Each number is 128 + 24 x the weight over its row's rms, rounded and kept within 0 to 255. Layers, rows and columns count from 0. The size above them is the row's rms in percent of the matrix's.

# layer 5 MLP up, 1024x256, rms 0.11, rows 0-104, columns 0-63
size [110 111  97  92 106 111 110  97 107 103  97  81  98 110 104  86  91  82 114 108 101  89 101  91 102  90 103 110 102  91  91 103  89  96  87 104 118  87  95  94  87 117  86 121 103  99 109  98 109 112 104  96  88 128  94 106 105 102  81 118 140 108  91 101  98  86  85  85  83  92  90  78 100  93 103  99  98  92 103  98  89  99 110 100 106  96 103 107 105  94 100 103 102 100  90 103  98  96 105 100 116  89 106 102  98]
[[111 150 102 152 116 140 117 128 132 176 117 133 123  89 131  99 206  76 115 125 124 177 132 121 115 148 150 125 122 145 134 116 136 111 166 114 104 136 120 102 108 125  95 104 109 114 127 119 113 158 114 191 165 138 153  56 109 115 124 122  63 122 130 129]
 [107 125 131 134 108 140 137 153 106 108 109 144  81  99 122 121 133  95 109 113 133 139  92 129 142 140 177  95 145 136 121 166 127 118  97 120 121 132 114  82 128 127 155 151 122 149 104 111 133 125  96 115 160 128 132 113 101  88 133 102 138 127 114 134]
 [132 162 123 150 108 169 101 180  92 163 123 136 147  77 119 114 135 143 128 117  86 128 135 155 148 141 160 110 144 106 111 117 124 137 120 147 166 130 120 166  98  47 116 122 132 134 147  99 125 171 126 141 132 149 168 150 139 131 107 135 145  99 128  95]
 [123 136 135 130 105 157 136 137  87 144 144 117 131 112  97 134 107 123 174  98 156 127 150 162  88 109 143 105 143 111 144 127 112  79  89 125 123 154  99 171 121 111 146 121 135 148 114  95 109 188 129 134 115 174 140 135 148 135 129 138 139 117 102  58]
 [118 137  80 148 154 132 131 118 131 166 155 122 111  72 127 113  90  86 123 101 132 122 120 165 113 127 148 137  90 120 124 112 117 128 103 127 161 152 115 142 162 131 158 140 167 190 120  77  97 127 116 137  77 132 104 141 109 168  95 131 125 124  80 132]
 [138 121 139 116 108 109 175 116 151 156 103 129 101  97 134 121 128 109 183 100 131 123 124 134 117 113 111 145 115 111 134 153 157 119 125  96 191 101  98 136 111 126 141 124 114 129 155 113 141 123 132  90 124 132 121 102 111 128 104 133  99 132 113 115]
 [131 174 145 109 145 123 117 146 113 115 109  99 137 120  78 157 136 109 135 132 144 124  94 123 146 130 147 113 120 101 154 125 118 131 110 141 156 156 115 103 139 120 119 126 123 180 156 138 174 134 138 147 137 142 114 111 156 111 144 115 124 141 123 106]
 [137 117 123 131 153 129 153 124 114 131 129  75 131  95 116 100 113 117 107 138 119 137 173 176 122 183 171 140 153 108 182 127 124 143  94  89 116 127  93 130 133 115 111 118 148 124 123 117 192 172 113 141 133  80 152 129 139 156 113 124 145 123 140 146]
 [117 122 152 119 142 118 186 162 153 135 137 113 126 147 113 116  98 120 121 101 147 116 119 112  78  99 185  87  87 121 159 103 124 114 136 121 115 123 133 152 100  98 148 131 164 169 124 125 126 176 118 125  91 153 128 125 111 120 158 123  79 145  96 141]
 [122 113 167 158 142 137 155 155 126 157 121 117  84 152 103  88 163 170 121  47  96 134 118 147  98 102 174 124 164 163 122  82 134 138 139  73 134 126 104 150 118 114 119  91 104 165 168 138 121  99  93 104 128 119 119 137  95 127 121 163 106 144  98 116]
 [106 133 128 158 115 140 145 121 138 148 105 159 101 137  90 121 116 137 130 101 155 141 127  94 115 151 166  71 151 127 165  90 128 166 118 116 131 133 140 129 145 115 139 151 129 130 161 103 152 117  87 131 101 122 142 123  97 141 177 151  93 139 127 147]
 [140 113 141 104  88 164 112 176 134 103 141  97 132 113 124 118 100 122 168 147 129 133 127 144 115  65 120 129 108  67 113 109 118 141 133 109 133 147 112 129 126 123 162 101 148 103  94 138 157 130 154 116 103 148 168 130 157 128 130 116  94  91 117  94]
 [113 125 132 157 151  99 130 136 122 162  53 130 117 122 109 152 139 132 133  83 149 131 115 141 107 114 144 124  77 118 143 116  81 107 180  87 143 172 116 116 135 135 125 150 123 171 158 118 141 131 121 145 122 116  99 132 116 158 110 137 124  91 117 121]
 [130 132 101 140 106 148 144 135 118 161 131 131 122  81 109  86 142 140 104 134 109 161  93 145 116 151 109 123  92 180 133  89 127 148 109 102 142 126  97 166 112  44 153 130 150 144  97  92 118 131 109 140  94 117 172 123 141 124 130 119 102 113  94 117]
 [109 124  99 102 128 144 145 114 123 172 118 127 124  86 112  98 135  94 123  68 179 135 129 135 159 117 117 124 112 146 112 132 129 107  74  96 112 111 117 124  96  90 165 123 142 143 118 100 126 145 144 171 146  88 180  96 116 125  89 109 144 127 114 101]
 [ 92 152 112 143 106 166  97 103 147 142 137 158 140  94 126  59 123 117 141 133 118 108 151 119 135 121 146  95 111 121  96 129  87 143 146  86 142 130 111 158 126 138 135  88 144 138 102 113  91 104 123 115 137 105 159 134 115 147 121 104 125 121 149  88]
 [160 149 143  95  73 136 135 162  83 136 146 112 104  90 134 161 135  91 123 130 109 145 126 137 137 142 129 144  88 132 124 125 103 137 150 134 141 151 111 138 125 159 137 110 141 141 106 124 152 109 138 144  58 131 144 118 100 116 130 107 137 127 126 111]
 [155 116 192 131  99 121 108  95 114  84 140 132 110 130 117 110 174 146 200 163 105 151 157  99 105 112 134 172 107 132 106 128  75 111 110  94 127 131 107 125 153 121 168 133 151 113 135  79 172 110 135 117  89 129 154 156 114 113 139 166 140 142 111 125]
 [125 122 138 121 134 132 156 104 119  96 139 126  85 118 106 111 163 176 118 105  86 111  82 154  81 142 195  94 129 106 171 125 143 118  81 149 164 139 108 184 105  99 139 152 133 157 132 129 118 105 139 144 129 110 156  99  95 157 164 140 141 107 124 118]
 [112 154 128 152 120 126 116 149 149 146 116 117 140 152 165 106 195 128 169 132 118 149 132 141 107 105 135  97 112  86 152 145 144  99 165 118 159  94  87 110 157 121 130 153 132 136 177  71 169 153 133 113 103  96 106 125 108 134 167 114 121 161  84 113]
 [122 154 139 101 124 107 119 121 119 150 126 105 118 123 103 120 128 181 152 151 124 177 127 103 148 134  89 117 157  75 115 128 139 113 128 112 181 122  70 122 133 142 183 140 132 108 139  85  93 131 104 102 138 163 151 132 116 138 124 137 154 171 159 129]
 [ 71 127 151 152 116 136 161 142 157  84 113 111 117 130 163 130 123 127 135 164  75 125 126  87 138  78 106 118  95 177  96  94 138 150 124 167 115 108 141 141 107  87 108  88 135 148 165 123 145 121 119  70 115 164 101 148 101 149 142 150 109 107 156 114]
 [123 117 142  96 156 122 129 120 132 166 136 108 137 120 120  90 141 110 118 141  75 106 147 127 141 114 133  97 122 123 155 131  88 116 128 149 145 143 166 120 144 116 119  86 168 156 154 127 118 150 122 135 123 107 132  96 110 126 131 113  80 119 129 108]
 [117 118 132 121 161 151 153 113 132 141 132 113 109 115 153 125 149 126 132 111 124 133 141 124  99 137 133 143 116 109 111 141 144 114 158  79 127 112 114  81 163 120 135 149  98 132 138 112 147 161 104 163 143 140 154  89 115 128  98 121 103 133  83 150]
 [ 98 156  78 144 123 107 168 138  90 107 125 103 139  96 129 150 114 156 141 157 156 159 126 130 118 154 136 121 123  78 120 125  82 126 143 149 132 111 111 139 130 116 100 136 126 153 117 116 117 117 129 127 135 150 144 137 126 164 130 132 139 141 106  97]
 [150 113 154 135 126 151 111 116 154 129 131 129 130 120 133  74 112  84 161 126 166 129 121 147 116 118 103  76 120  70 131 164 135 110 115 115 116 167 118 136  89 136 125 157  90 173 112 123 112 137 121 139 110 108 156 138  95 111 127 119 111 150 109 107]
 [119 103 114 147 132 135 186 116 129 123  91 129 149  97 111 110 142  87 162 103 147 141 117 115  91 163 146 108 125 127 111 121 148 137  76  96 117 136 139 118 127 115 134 131 133 150 198  93 112 125  88 134 110 167 177 128 146 135 102 144 129  89 107 110]
 [113 118  96 121 136 135 142 128 146 121 124 130 113 116  99 118 120 106 177  48 161 132 117 126 166 141 129 152  95 114 150 138 124 127 142 108 113 151  79 114 155 135 138  97 110 170 129 111 140  86 109 160  93  85 106 135 123 105 103  90 139 149 105  94]
 [130 137 175 130 134 121 118 146  86 150 139 120 132 108 117 112  95 150 201 131 133 126 132 156 151 105 189 127 111 137 107 133 111 147 135 133 123 114 147 152 123 140 117 122 114 149  96 140 132 137  90 121 117 144  96 141 107 147  91 152 130 115 139 130]
 [ 81 119 111 118 164 114 145 140 127 134 107 114 146 137 125 153 158 133 120 100 128 100 166  84  94 144 178 150 161 107 128 139 122 132  96 165 130 117 103 118 114 149 131 113 119 112 148 104 139  76 105 146  97 122 112 138 142 102  87 122 125 141  92 130]
 [117 144 133 139 119 139 126 165 158 137 133 111 117  98 155 160 116 155 144 129 182 126 133 134 118 133 163 102 139 113 139 186 126 131  91 107 169 180  78  97  92 152 125 110 176 153 188 132 135 144 167 118 152 107 169  95 131 134 143 107 118 149 107 135]
 [107 138 109 119 132 128 106 128 141 101  96 137 116  57  97 131 135 150 167 130 109 124 136 113 166 108 119 123 156 141 113 105 101 125 157 148 128 160 115 148 132 116 172 138 180 134 115 127 155 114 142 123 121  93 160 101 115 141 119 140 112 117 103  98]
 [164 131 160 128  96 158 151 156  94 157 146 103 127 144 125 104 169 141 102 124 118 124 120 144 117 162 164 113 137 145 150 120 167 133  62 160 107 115 115 111 142 127 133 113 114 168 186 107 141 118 102 108 131 164 172 134 115 115 129 131 122 148 125 146]
 [103 155 146 138 145 155 162 119 135 134 112 137 122 113  84 138 167 106 136 116 112 137 114 141 108 120 105 147 142 127 104 142 136 128 107 106 111 131 117 118  86 119 131 110 148 156  96 117 120 108 116 124 105 143 103 123 135 139 137  93 142 190 134 150]
 [136 115 133 101 100  95 135 154 164 112 109 108 198  80 120 116 107 142 123  97 155 150 142 133 139 100 180 111 142 141 100  96 127 140 112 105  95  64 140 138 166 123 133 102 110 137 109  90 141 105 137 160  70 119 103 151  97 109 116 117 105 179 147  75]
 [ 93 112 116 110 121 119 133 108 122  88 128 108 142 124 138  50 101 122 114 131 123 118 178 138 115 129 119 145  92 125 109 146 177 131  90 127 110 137 138 135 114  97 112 123 156 170 132 153 127 137 108 125  62 152 161 115 107 136 141  84 139 155 149 159]
 [144 144 101  89 143 105 113 166 120 133 119 152 144 103 148 106 159 136 153 130 133 134  90 105 126 145 144 139 163 154 145  74 117 138 110 103 153 126 144 161 162 124 148 104 192 117 121 120 137  99 143 110 123 149 144 101  94 100 124  95 124 141  97 148]
 [ 97 126 134 172  96 145 105 126 140 150 105 122 100 112 115  95 119 120 121 131 105 136 135 171 134 165 138  82 133 116 113 136 134 114 133 122 135 153 146 138 133  93 124 111 149 146 136 145 102 146 122 131  91 108 127  88  69 142 124 140 104 155 187 145]
 [124 150 118 112 119 128 131 141 134 145 111 122 128  95 110 135 115 139 173 150 138 127 139 116 112 132 130 123 117 128 198 136 117 131 148 104 129 153 108 170 147 147 138 120 125 146 142 112 148 144 135 133 100 153 122 149 137 125 104 134 108 128 102  95]
 [150 114 150 136  82 124 139  98 133 107 135 110 128 138  99  63 162  67 145 101  99 141 167 126 107 114  92 118 174 141 147 133 100  99  43 126  92  92 119 123 128 148 159 120 111 120 162  66 118 129 124 106  85 169 199 134 119 146  96 163  98 120 100  74]
 [ 93 145 153 114 161 101 162 117 151 120 118 129 182 113 105 129 121  92 107 120 147 158 103 142 118 119 119 178 139  96 106 118 147 123 128 103  77 119  67 120 156 115 133 109 123 116 101  97 156 102 158 177 129 116 107 110 168  83 131 124 140 135 105 140]
 [121 131 122 182 131 117 130 118 133 171 136 113 129 102 121  69 222  98  95 132 133 146 115 120  85 131  79 116 104 120 129 153 166 123 124  88 143 151 117 155 125  85 106 117 144 144 114 112 108 119 133 124  73 131 138  86 124  94 119 121  77 145 138 113]
 [155 143 150 137  89 209 108 131  71 179 124 124 132  81 123 109 151 104 157  91 105  99 154 129 129 106 159 107 105 124 156  91  76 133 160 119 132 166  96 124 158 112 140 104 128 127 115  79 134 151  92 113  93 150 145 117 109 110 123 159 125 107 117 124]
 [116 140 147 131  99 140 132 163  90 142 102 108 123 112 149 108 154 124 173 141 125 141  86 145 124 102 161 102 121 122 185 162  83 132 156 157 152 168 135 119 160 142 171 127 156 175 116 138  97 142 107 104 135 159 133 127  99 125 130 103  97 184 119 117]
 [132  90 157 139 106 132 131 136 133 137 114 124 103 141  62 117 146 112 162 167 106 132  87 104 130 122 119  90 142 148 137  87 113 150 151 158 137 110 115 165 110  96 125  60 127 134 121 107 132 109 129 150 112 163 137 144  85 112 143 103 143 147 122 126]
 [117 138 138 126 126 124 117 176  97 119  76 104 154  96  94 154 154 108 116 119 152 109 127 147 143 155 130 143 101 112 112 130 142 153 124  84 101 129 132 108 137 112 170  89 113 121 155 140 115 155 172 128  96 141 124 114 104 167 119 162 115 142  62 137]
 [115 134 104 116 134  99 182 123 133 143 137  99 154 143 146 155  81  99 177  80 136 180 130 161 125  90 134 151 128 156 130 121 125 146 156 142 122 160 161 136 121 128 121  94 142 127 139 146 152 130 108 152 104 176 181 112 103 122 181  81 119 109 111 155]
 [ 57 144 123 142 120 140 112 171 103 133 105 125 118 113 118  80 150 126 126 139  93 132 154 180  98  88 163 134 142 122 167 115  61 151 155  74 156 125  94 136  97 112 135 122 103 134 118 100 153 129  88 122 135 119 138 113  81  92 114  79 122 120  78 143]
 [148 130 136  98 128 157 140 141 136 128  84 154  77 127 114 101 125 137 159 158 137 130 147 157 126  87 112 114 124 131 128 121 106 102 149  96 161 145  88 127  74 120 152 159 160 151 101  83  98 138 127 135 101 141 174 108  91 114 168  96 133 155 131 111]
 [115 123 156 121 120 153 166  99 137 103 124 118  67 156 115 101 136  98 163 154 117 127  84 129 127 132 100 130 136 141 161 146 102 158 134 143 120 111 143 150 109 105 134 118 165 192 182 126 152 104 135 130 137 104 153 112 133  78  89 142  80 145 124 147]
 [132 117 126 138 123 149 130 150 118 155 162 136 108 120 116  78 161 131 145 101 132 153 109 154  83 115 145 145 147 129 132 117 138 113 155 118 131 182 141 163 120 132 117 135 156 109 129  80 137 164 114 123  89 122 118 109  86 134  95 177  98 122 125 134]
 [143 120 104 142 105 121 114 184 106 118  60 134 103 120 147 119 157  94 148 145 136 125 147 140 158 145 167 126 105 139 123 139 120 133  89 117 177 159 143 113 130 152 150 135 138 132 135 114  88 155 133 160 126 112 129 117  89 133 110 135 150 107  98 123]
 [117 131 155 147 150 173 129  93 129 163 114 127 104 133 161 149 173 121 166 164  76 121 127 132 109 153 145 154 134 157 129 100 121 143 127 120 131 182 142 138  99  94 128 151 148 117 120 116 115 147 108 137 145 179 133 151 105 124 166 142 120 134 136 112]
 [108 142 137  92 122 176 157 133 126 116 137 138 140 131  96 134 117 146 155 155 126 137 135 128 116 128 145 110 135 116 115 115  77 152 145 142 181 135 137 147 117  99 121 107 171 131  99 120  89 118  95 133 112  87 115 127  99 136 122 173 101  98 139 102]
 [134 128 111 128 118 152 147 131 116 138  92 146  98 172 146 112 136 101 144 155 164 119 100 118 147  83 140 146 142 119 115  99  82 122  89 123 133 155 112 137  88 131 126 113 169 170 130 125  75 143 104 121 143 149  99 133 119 123 117  89 122 193 133  88]
 [116 117 162 122 105 118 125 136 150 119 113 137 141 112  89  66 108 144 169 132 110 140 138 129 146 108 184 110 163 126  85  63  97 106 109  83 103 109 117  77 156 152 155 101 134 107 122 114 134 122 128 153  85 111  95 123 108  96 121 139 120 160 125 114]
 [150 164 111 127 121 136 142 192 139 169 114 111 116 120 122 128 137 118 130  94 137 157  89 177 128 126 167 145 133 132 147 151 149 105  98 118 143 172  93 129 142 139 197 164 151 127 134 134 140 187 138 161 140 168 136 119 146  81 125 121  98 131 146 125]
 [139 128 175 138 102 150 188 144 102 125 168  94 110  89  96 158 105 123 148 150  58 138 156 112 147 125 113 107 133 157 128 142 102 132  96 120 147 185  97 134 141 138 111 149 101 126 130  60 173 116  97 144 144 136 132 142 107 178 122 139 131 120 134 148]
 [129 128 211 112 143  63 107  89 175  74 156 123 110 148 113 133 138 148 120 117 193 139 138 144 141 102 135 143 185 121 131 163  88 168 139 152 118 144 138 109 142 123 113 119  73 127  96 136 135 105 125 140  86 118 117 125 161 153 112 128 160  89 125 139]
 [143 128 140  82 147 133 152 142 116 102  85 107 105 150 131 120 161 161 119 112 147 142 109 128 115 106  98 116  91 126 171 131 104 123 132 120 131 125  62 128 127  77 143 122 173 124 122  92 151 138 112 187 117 131 140 127 118  96 105 125 109 122 113 123]
 [100 120 156  91 147 132  99 116 107 134 123 120 138 147 111 114 127 137 116 145 126 120 152 163 163 133 141 149 123 112 144 142 128 117 136 150 102 159 152 164 188 162 147 107 126 156 151 121 128 142 122 147 115  82 106  80 114  67 131 172 108 131 115 147]
 [145 153 136 106 127 103 124 110  73 129 122 153 165 146  89 128 138 132 136 150 147 124  88 122 126 126 107 124 156 135 156 146 144 126 119 127 162 126  86 120 205 135 182 103 161 139 132  71 170 108 132 118 155 137 182 131 120 125 151 121 119 133 101 155]
 [119 118 159 110 118 125 135 124 146 126 100 124 138 144 166 143 112 122 109 137 160 127 112 142 123  88  93  92 138 135 152 123  93 151 138  98 184 123  57 121  62 114 141 104 158 137 129  79 167 128  99 151 129 118 198 145  92 122 188 121 156 117 126 115]
 [122 159 163 115 121 145 142 131 152 123 122 112 132 144 142  91 127 124 120 114 159 157 155 212  51 128 134 129 148 112 212 143  76 176 157 102 138 175  96 135 113 119 165 128 120 135 129  98 138 135  85 124 126 145 139 142 117 149 174 140 115 111 115 136]
 [102 151 134 133  96 155 116 160 101 150 142 119 122 101 133 148 120 125 125 119  64 140 146 143  95 111 121 117 145  87 130 120 133 126 125 113 116 127  94  90 134 148  75 117 103 136 150 117 146 122 139 140 131 148 126  73 103 132 128 148 126 125 130  53]
 [137 150 181 102 130 164 136 105 164 110 147  83 126 146  95  89 123 138 114 146 144 195 123 129 117 132 119 130 149  76 151 164  91 125 149 127 150 106 113 122 176 148 195 127 134 183 117 104 124 112 122 109 142 121 159 125 135 148 155 108 125 113  77  87]
 [150 159 184 112  99 168 136 129 110 149 161 106 157 123 148  93 173 104 165 142 104 133 125  75 108 143  96 109 148 115 173 140 102 151  90 142 131 119 120 139 137  94 128 133 126 173 178  85 147 122  93 133 114 153 167 104 113 155 103 121 115 155 119  95]
 [137 135 126 175 125 146 129 159 126 136 165 144 153 112 102 142 121 126 138 130  97 159  92 160 118 146 165 113 113 116 142 127  78 150 128 139 188  93 106 113 110 158 131  66 102 144  94 135 114 144  80 118 130 122 111 161 115 105 137 122 146 162 105  86]
 [160 136 160  97 142 160 135 136 108 128 136  64  80 116  66 145 162 122 127 136 104 208 117 132 148 109 118 147 154 134  92 139 106 106 169 100 175 133  93 114 154 100 136 117 150 134 115  78 114 115 144 110 122 151 110 118 125 144 162 129 127 147  60 128]
 [115 146 151 129 108 158 124 120 130 134 145 162 114 108 149  77 136  97 148 144 108 149 132 119 100 116 106 124 102 105 127 105 104 139 103 114 151 122 115  96 127 141 163 145 141 143 154 116 106 134 140 143 119  70 150 126 108 120 126 101 128 125 101 113]
 [ 91 140 155 126  67 158  96 109 129 126 112 148 134  86 179 121 203 105 143  91  84  98  91  94 125 147 140 127 144 122 142 126 148 107 105 125 130 177  97 162 147 116 141 112 129 154 130 100 132  92 104 146  86 125  97  75 133  97  98 112 132 110 149 115]
 [116 114 201 128 124 123 110 133 208  89  94  99 103 139 117 143  97 117 161 138  97 147 127 159 115 127  89 116 137 157 100 117 114 179 138 119 157 127 130 119 120 166 126 117 121 122 114  99 125 135 127  60 141 103 157 142 128 136 142 152  86 135 136 160]
 [ 91 121 134 133 119 131 190 110  99 148 128 122  97  91 117 132 153 126 147 108 150 139 129  85  99 138 166 119  98 122 118  85  98 145 125 146 125 162  88 141  92 125 111 128 136 123 150 117  96 169 108 128 148 136 116 105  86 138  83 144 119 154 140 139]
 [101  87 105 135 131 135 143 122 125 144 109 127  88 159 121 145 157  77 122  92 110 113 146 126 138 143 125 135 115 136 141 169 102 103 132 113 111 110  96 138 134  99 123 170 128 129 193 103 169 132  96 145 129 151 150  99 109 124  97 159  79 115 120 128]
 [143 148 146  77 109 125 136 158 120 141 145 128 133 117 113  86 105 130 211 133 108 143  92 133 124  99 122 115 124 149 144 124 142 107 135 128 126 128 123 171 162 125 124 157 136 144 147  84 133 118 148 131 138 175 135 117 122 121 140 137 137  90 120 117]
 [140 151 117 147 116 143 145 186 148 130  70 110 156  83 143 132  95  99 110 147 151 146 149 157 138 101 140 126 132 125 119 127 115 156 122 123 156 117 111 139 124 128 143  96 136 141 168 128 124 134 130 135  77 116  92  81  80 120 122 175  55 156 135 128]
 [139 128 152 133 132 153 177 115 112 136 109 146 153 145 108 128 143 123 115 128  84 142  77 170 149 179 153 123 101 134 131 120 107 140  92 124 114 102 157 144 144 123 110  74 125 102 140 127 131 172  80 165  92 109 164 121 103 110 139 109 112 118 135 144]
 [125 120 132 130 122 160 186 140 108 119 136  77 115 108 109 117 112 105 107 108 117 122  87 125 101 138 170 118 101 180 109 121 132 129 127 113 162  91 107 140 132 142 104 135 121 162 142 100 118 133  89 117 114 137 132 135 101 100 110 142  96 176 128 135]
 [ 91 109 146 126 154 138 140 155 139 126 130 126 134 114 120 129 153  96 132 106 165 181 106 139 103 137 128  92 161 162 117 159 141  95 115  98  95 165 156 180 160 129 152 106  95 111 138  85 152 130  92 166 125 118 164 148 116 138 127 166 116  94 113 119]
 [112 137 123 130 100 137 143 148  86 149 131 144 116 118 101 138 200  86 164 127 114 145 109 157 131 105 114 135 119  74 133 144  95 125 167 127 129 135 125 156 121 124 146 102 176 139 167 102 148  97 116 146 158 119 151 128 102  74 169 159 123 128 107  92]
 [ 96 118 107 154 120 124 127 159 132 148 141 142 136 114 122  97 183 107 159 132 126 137 150 140 104 103 132 150  91 157  97 119  86 146  71 143 132 151 107 152 124 155 156 121 109 131 140 121 121 117  96 167 136 139 176 130  84 134 115 100 133 121 141 116]
 [139 134  89 120 119 137 112 172 139 171 154 110 127 107 159 140 107 103 109 102 148 147  89 134 135  99 153  95 121 120 180 156 144 123 147 168 154 137  99 125 153 123 161 120 144 170 105 102 116 134 136 122 109  83 164 138 132 130 177 111 135 177  79 134]
 [124 126 111 142 133 115 129 114 156 140 120 109 175 116 114  81 155 105 118 105 159 147  71 145 101 139 125 107 112 121 135 158 130 117 107 136 114 136  67 128 132 119 120 110 121 156 145 120  77 154 143 147  97 150 148  99  77  83 106 147 129 144 110 110]
 [141 117 112 101 107 137 126 127 130 123 142 101  89  98  89 141 122 102 107 127 118 132 146 202 147 165 125 112 146 102 136 136 105 122 143  88 147 161 126 103 100 123 101 120 118 195 128  87 154 122 120 125 129 120 185 121 122 150  86 133  75 162 113  81]
 [100 110 110 107 126 152 171 122 106 106 134 146 123 129 129 116 160 158 153 149 122 128 125 162 106 118 161 121 108 137 132 121  92 119  94 121 130 174 144 156  85 114 137 127 136 169 128 118  90 136 120 100 135 140 122 142  92 153 137 133  71 111 120  81]
 [122 128 160  94 112 138 138 164 108 154 142 116 108 138 127 107 105 121 142 150 125 110 126 171  94 154 121 129 133  73 170 116 134 113  90 148 144 134  94 133 182 156 131 150 111 172 114 111 141 176 110 164 155 111 182 124 160 148 154 165 131 132  89  82]
 [113 134  99 128 115 148 140 157 144 132  79 105 115 118 173 144 131 129 131 131 135 140  95 135 161 149 175 142  77 122 159 148 138 120 120 130 136 149 127 105 138 102 148 116  59 134 123 139  88 140 124 119 135 108 152  97 112  66 197 123 117 104 134 135]
 [131 138 121 153 113 134 115 123 105 168 131 124 123 112 133 133 116 144 164  95  98 181 122 132  92 123 118 123 151 117 150 125 132 117 150 126 118 173 108 125 133  81 111 149 145 145 166  95 138 118 164 166 122  92 193  75 136 122 115 110  72  85  94 118]
 [113 139 124 159 113 110 181 107  93 130 108 152 146 113  65 111 162 154 140 109 131 136 138 130 141 113 147  97 129 140  66 165 119 108 112 139 141 132 127 164 165 110 143 104 111 162 120 122 121 139 133 130 124 118 168 116 133 117 135 132 112 115 109  98]
 [108 131 149 116 127 108 138 133 153  97 120  99 147 104  90  71 132 105 117 146 114 166 142 162 155 147 117 146 129 123 130 156 115  97 120  93 118 129 133 146 137  98 183 160 151 154 143 119 146 134 125  87 155 110 125  54 117 159 106 120 115 122 156 113]
 [105 125 117 144 119 184 151 116 141 138 129 120 163 155  97 115 108 131 134 112 167 165 116 106  55 121 135 155  92 142  95  93 109 116 147 104 144 132 148 147 174 153 152 115  90 117 156 119 169 138 118 169 137 127 165 107 133 114 112 106  96 103 115 153]
 [136 139 112 164 138 170 132 140 117 186 121 120 142 128 133  85 133 110 116 114 158 130  75 121 121 132 116 119 101 123 124 171 105 121 140  63 118 114 115 132 119 122 150 132 139 163  90 119  97 120 144 113  75 102 124 122 131 138 112 128 122 166 109  90]
 [115 127 106  98 143 133 134 160 140 117 154 112 124 121 117 135 135 112 106 106 142 104 113 163 101 144 143 112 101  90 141 141 141 108 132 128 168 143  95  99 175 142 110  98  98 166 151 116 137 120 112 170  85 121 116 106 103  82 132 114 136 163 123 127]
 [146 118 138  82 133 126 111 111 131 151 155  98 108  96 118 110 117  87 125 113 104 121 141 173 110 115 179 109  76 104 160 124 130 104 134 103 141 128 134 114 128 122 125  85 153 171 162 128  81 149  96 146 142 145 130 107 152 173 137 129 151 150  81 136]
 [113 153 115 149 171 129 125 149 156 147 117  86 154 127 161 159 149 131  97 138 149 143 104 123 140  92 136 135 124 181  81 147 163 126 119  73 153 145 120  95 177 160 155 112 126 117 148 128 111 157 162 126 115 180 151 105 116 126 110  95 102 102 135 115]
 [157 120 142 130 152 109 148 125 160 114 147 122 137 112 112 166 151 130 147 152 160 169 130 181  74 115 133 118 127  58 152 119 158 130 118 153 156 124 140 153 125 147 130  97 107 158 119  57 126 120 137 129 141 102 145 121 128 158 125 140 115 125 149 141]
 [135 130 131 106 151 123 129  92 128 157 131 115 122 138 144 139 130 152  98 147 110 136 135 131 100  93 127 128 153 136 135 118 122 144 121 125 161 127 124 158 150 118 151 108 124 149 131  99 137  97 110 129 109  81 156 128 144 143 165  85 122 123 113  70]
 [103 101 142 118 165 123 122 100 107 131 117 118 147  99 121 102 129 131 128 141  81 131 114 161 140 103 162 113 149 125 192 153  87 107 135 142 142 126 119 157 129 140 147  86 111 100 101 118 137 106 172 147 136 114 132 102 111 147 199 125 142 170 123 162]
 [130 137 147 130 161 143 132 137 129 117 109 119 105 131  77 152 148 145 139  83 139 150  68 103 166 131 138 109 147 135 175 134 117 135 186 103 151 169  93 127 161 132 119  82 157 149 122 114 144 129 115 159 117 160 114 137 120  97 108 117 130 155 101 121]
 [121  99 129 112 161 110 130 117 154 114 105 126  86 148 147 139 161  90 105 152 101 133 161 114 121 143 125 108 120 165 110 127 121 146  96 121 122 141 122 133 108 107 171 143 200 124 156 128 121 189 121 127 102 134 174 124 105 100 129 146  97 137 131 123]
 [137 128 136 121  92 105 123 134 153 123 117 138 134 127 122  96 171 121 137 128 122 183 127 146 148 116 181 120 127 119 156 159 128 127  93 169 128 107 102 168 154 108 151  97 172 158 182 124  88 117  88 109 143 137 158 119 109 129 137 175 111 162 101 165]
 [158 144  98 156 121 168 117 132 102 118  83 128 130  83 114 112 126 105 132 148 136 141  92 153  78  86  96 113  65 143 125 112  59 143 180 150 169 180  93 141 137 104 127  99 151 148 120  80 142  91  98 154 121  88 122 147 101 147 138 132 104 120 120 103]
 [123 150 104 123 139 127 113 159 146 134 142 123  99 126 133 111 150 114 141 111 143 151 126 122  58  84 135 119 111 116 180 168 131 117 161 117 152 136  75 109 169  62 150 144 134 168 125 114 172 125 135  91 116  91 193 121 145 148 120 129 139 142 107 144]
 [118 139 134  96  89 158 134 137 118 170 151 124 132 106 124 156 134 101 103 102  96 122 137 152 140 111 129 120  84  83 135 143 156 118 162 131 133 146 114 137 138 119 164 104 126 123 176  90 143 121 125 118 132  79 131 133 110 136 146  86  96 122  99 164]
 [135 123 140 111  95 134 124 142  97 155 121 147  83 105 154 136 153 148 150 115  91 123 138 131 133 128 195 131 124  96 137 152  99 102 174 124 162 193 131 142 140 122 132 129 146 133 151 106 119 124 115 124 133 145 160 134 123 111 120 122  85 131  96 144]]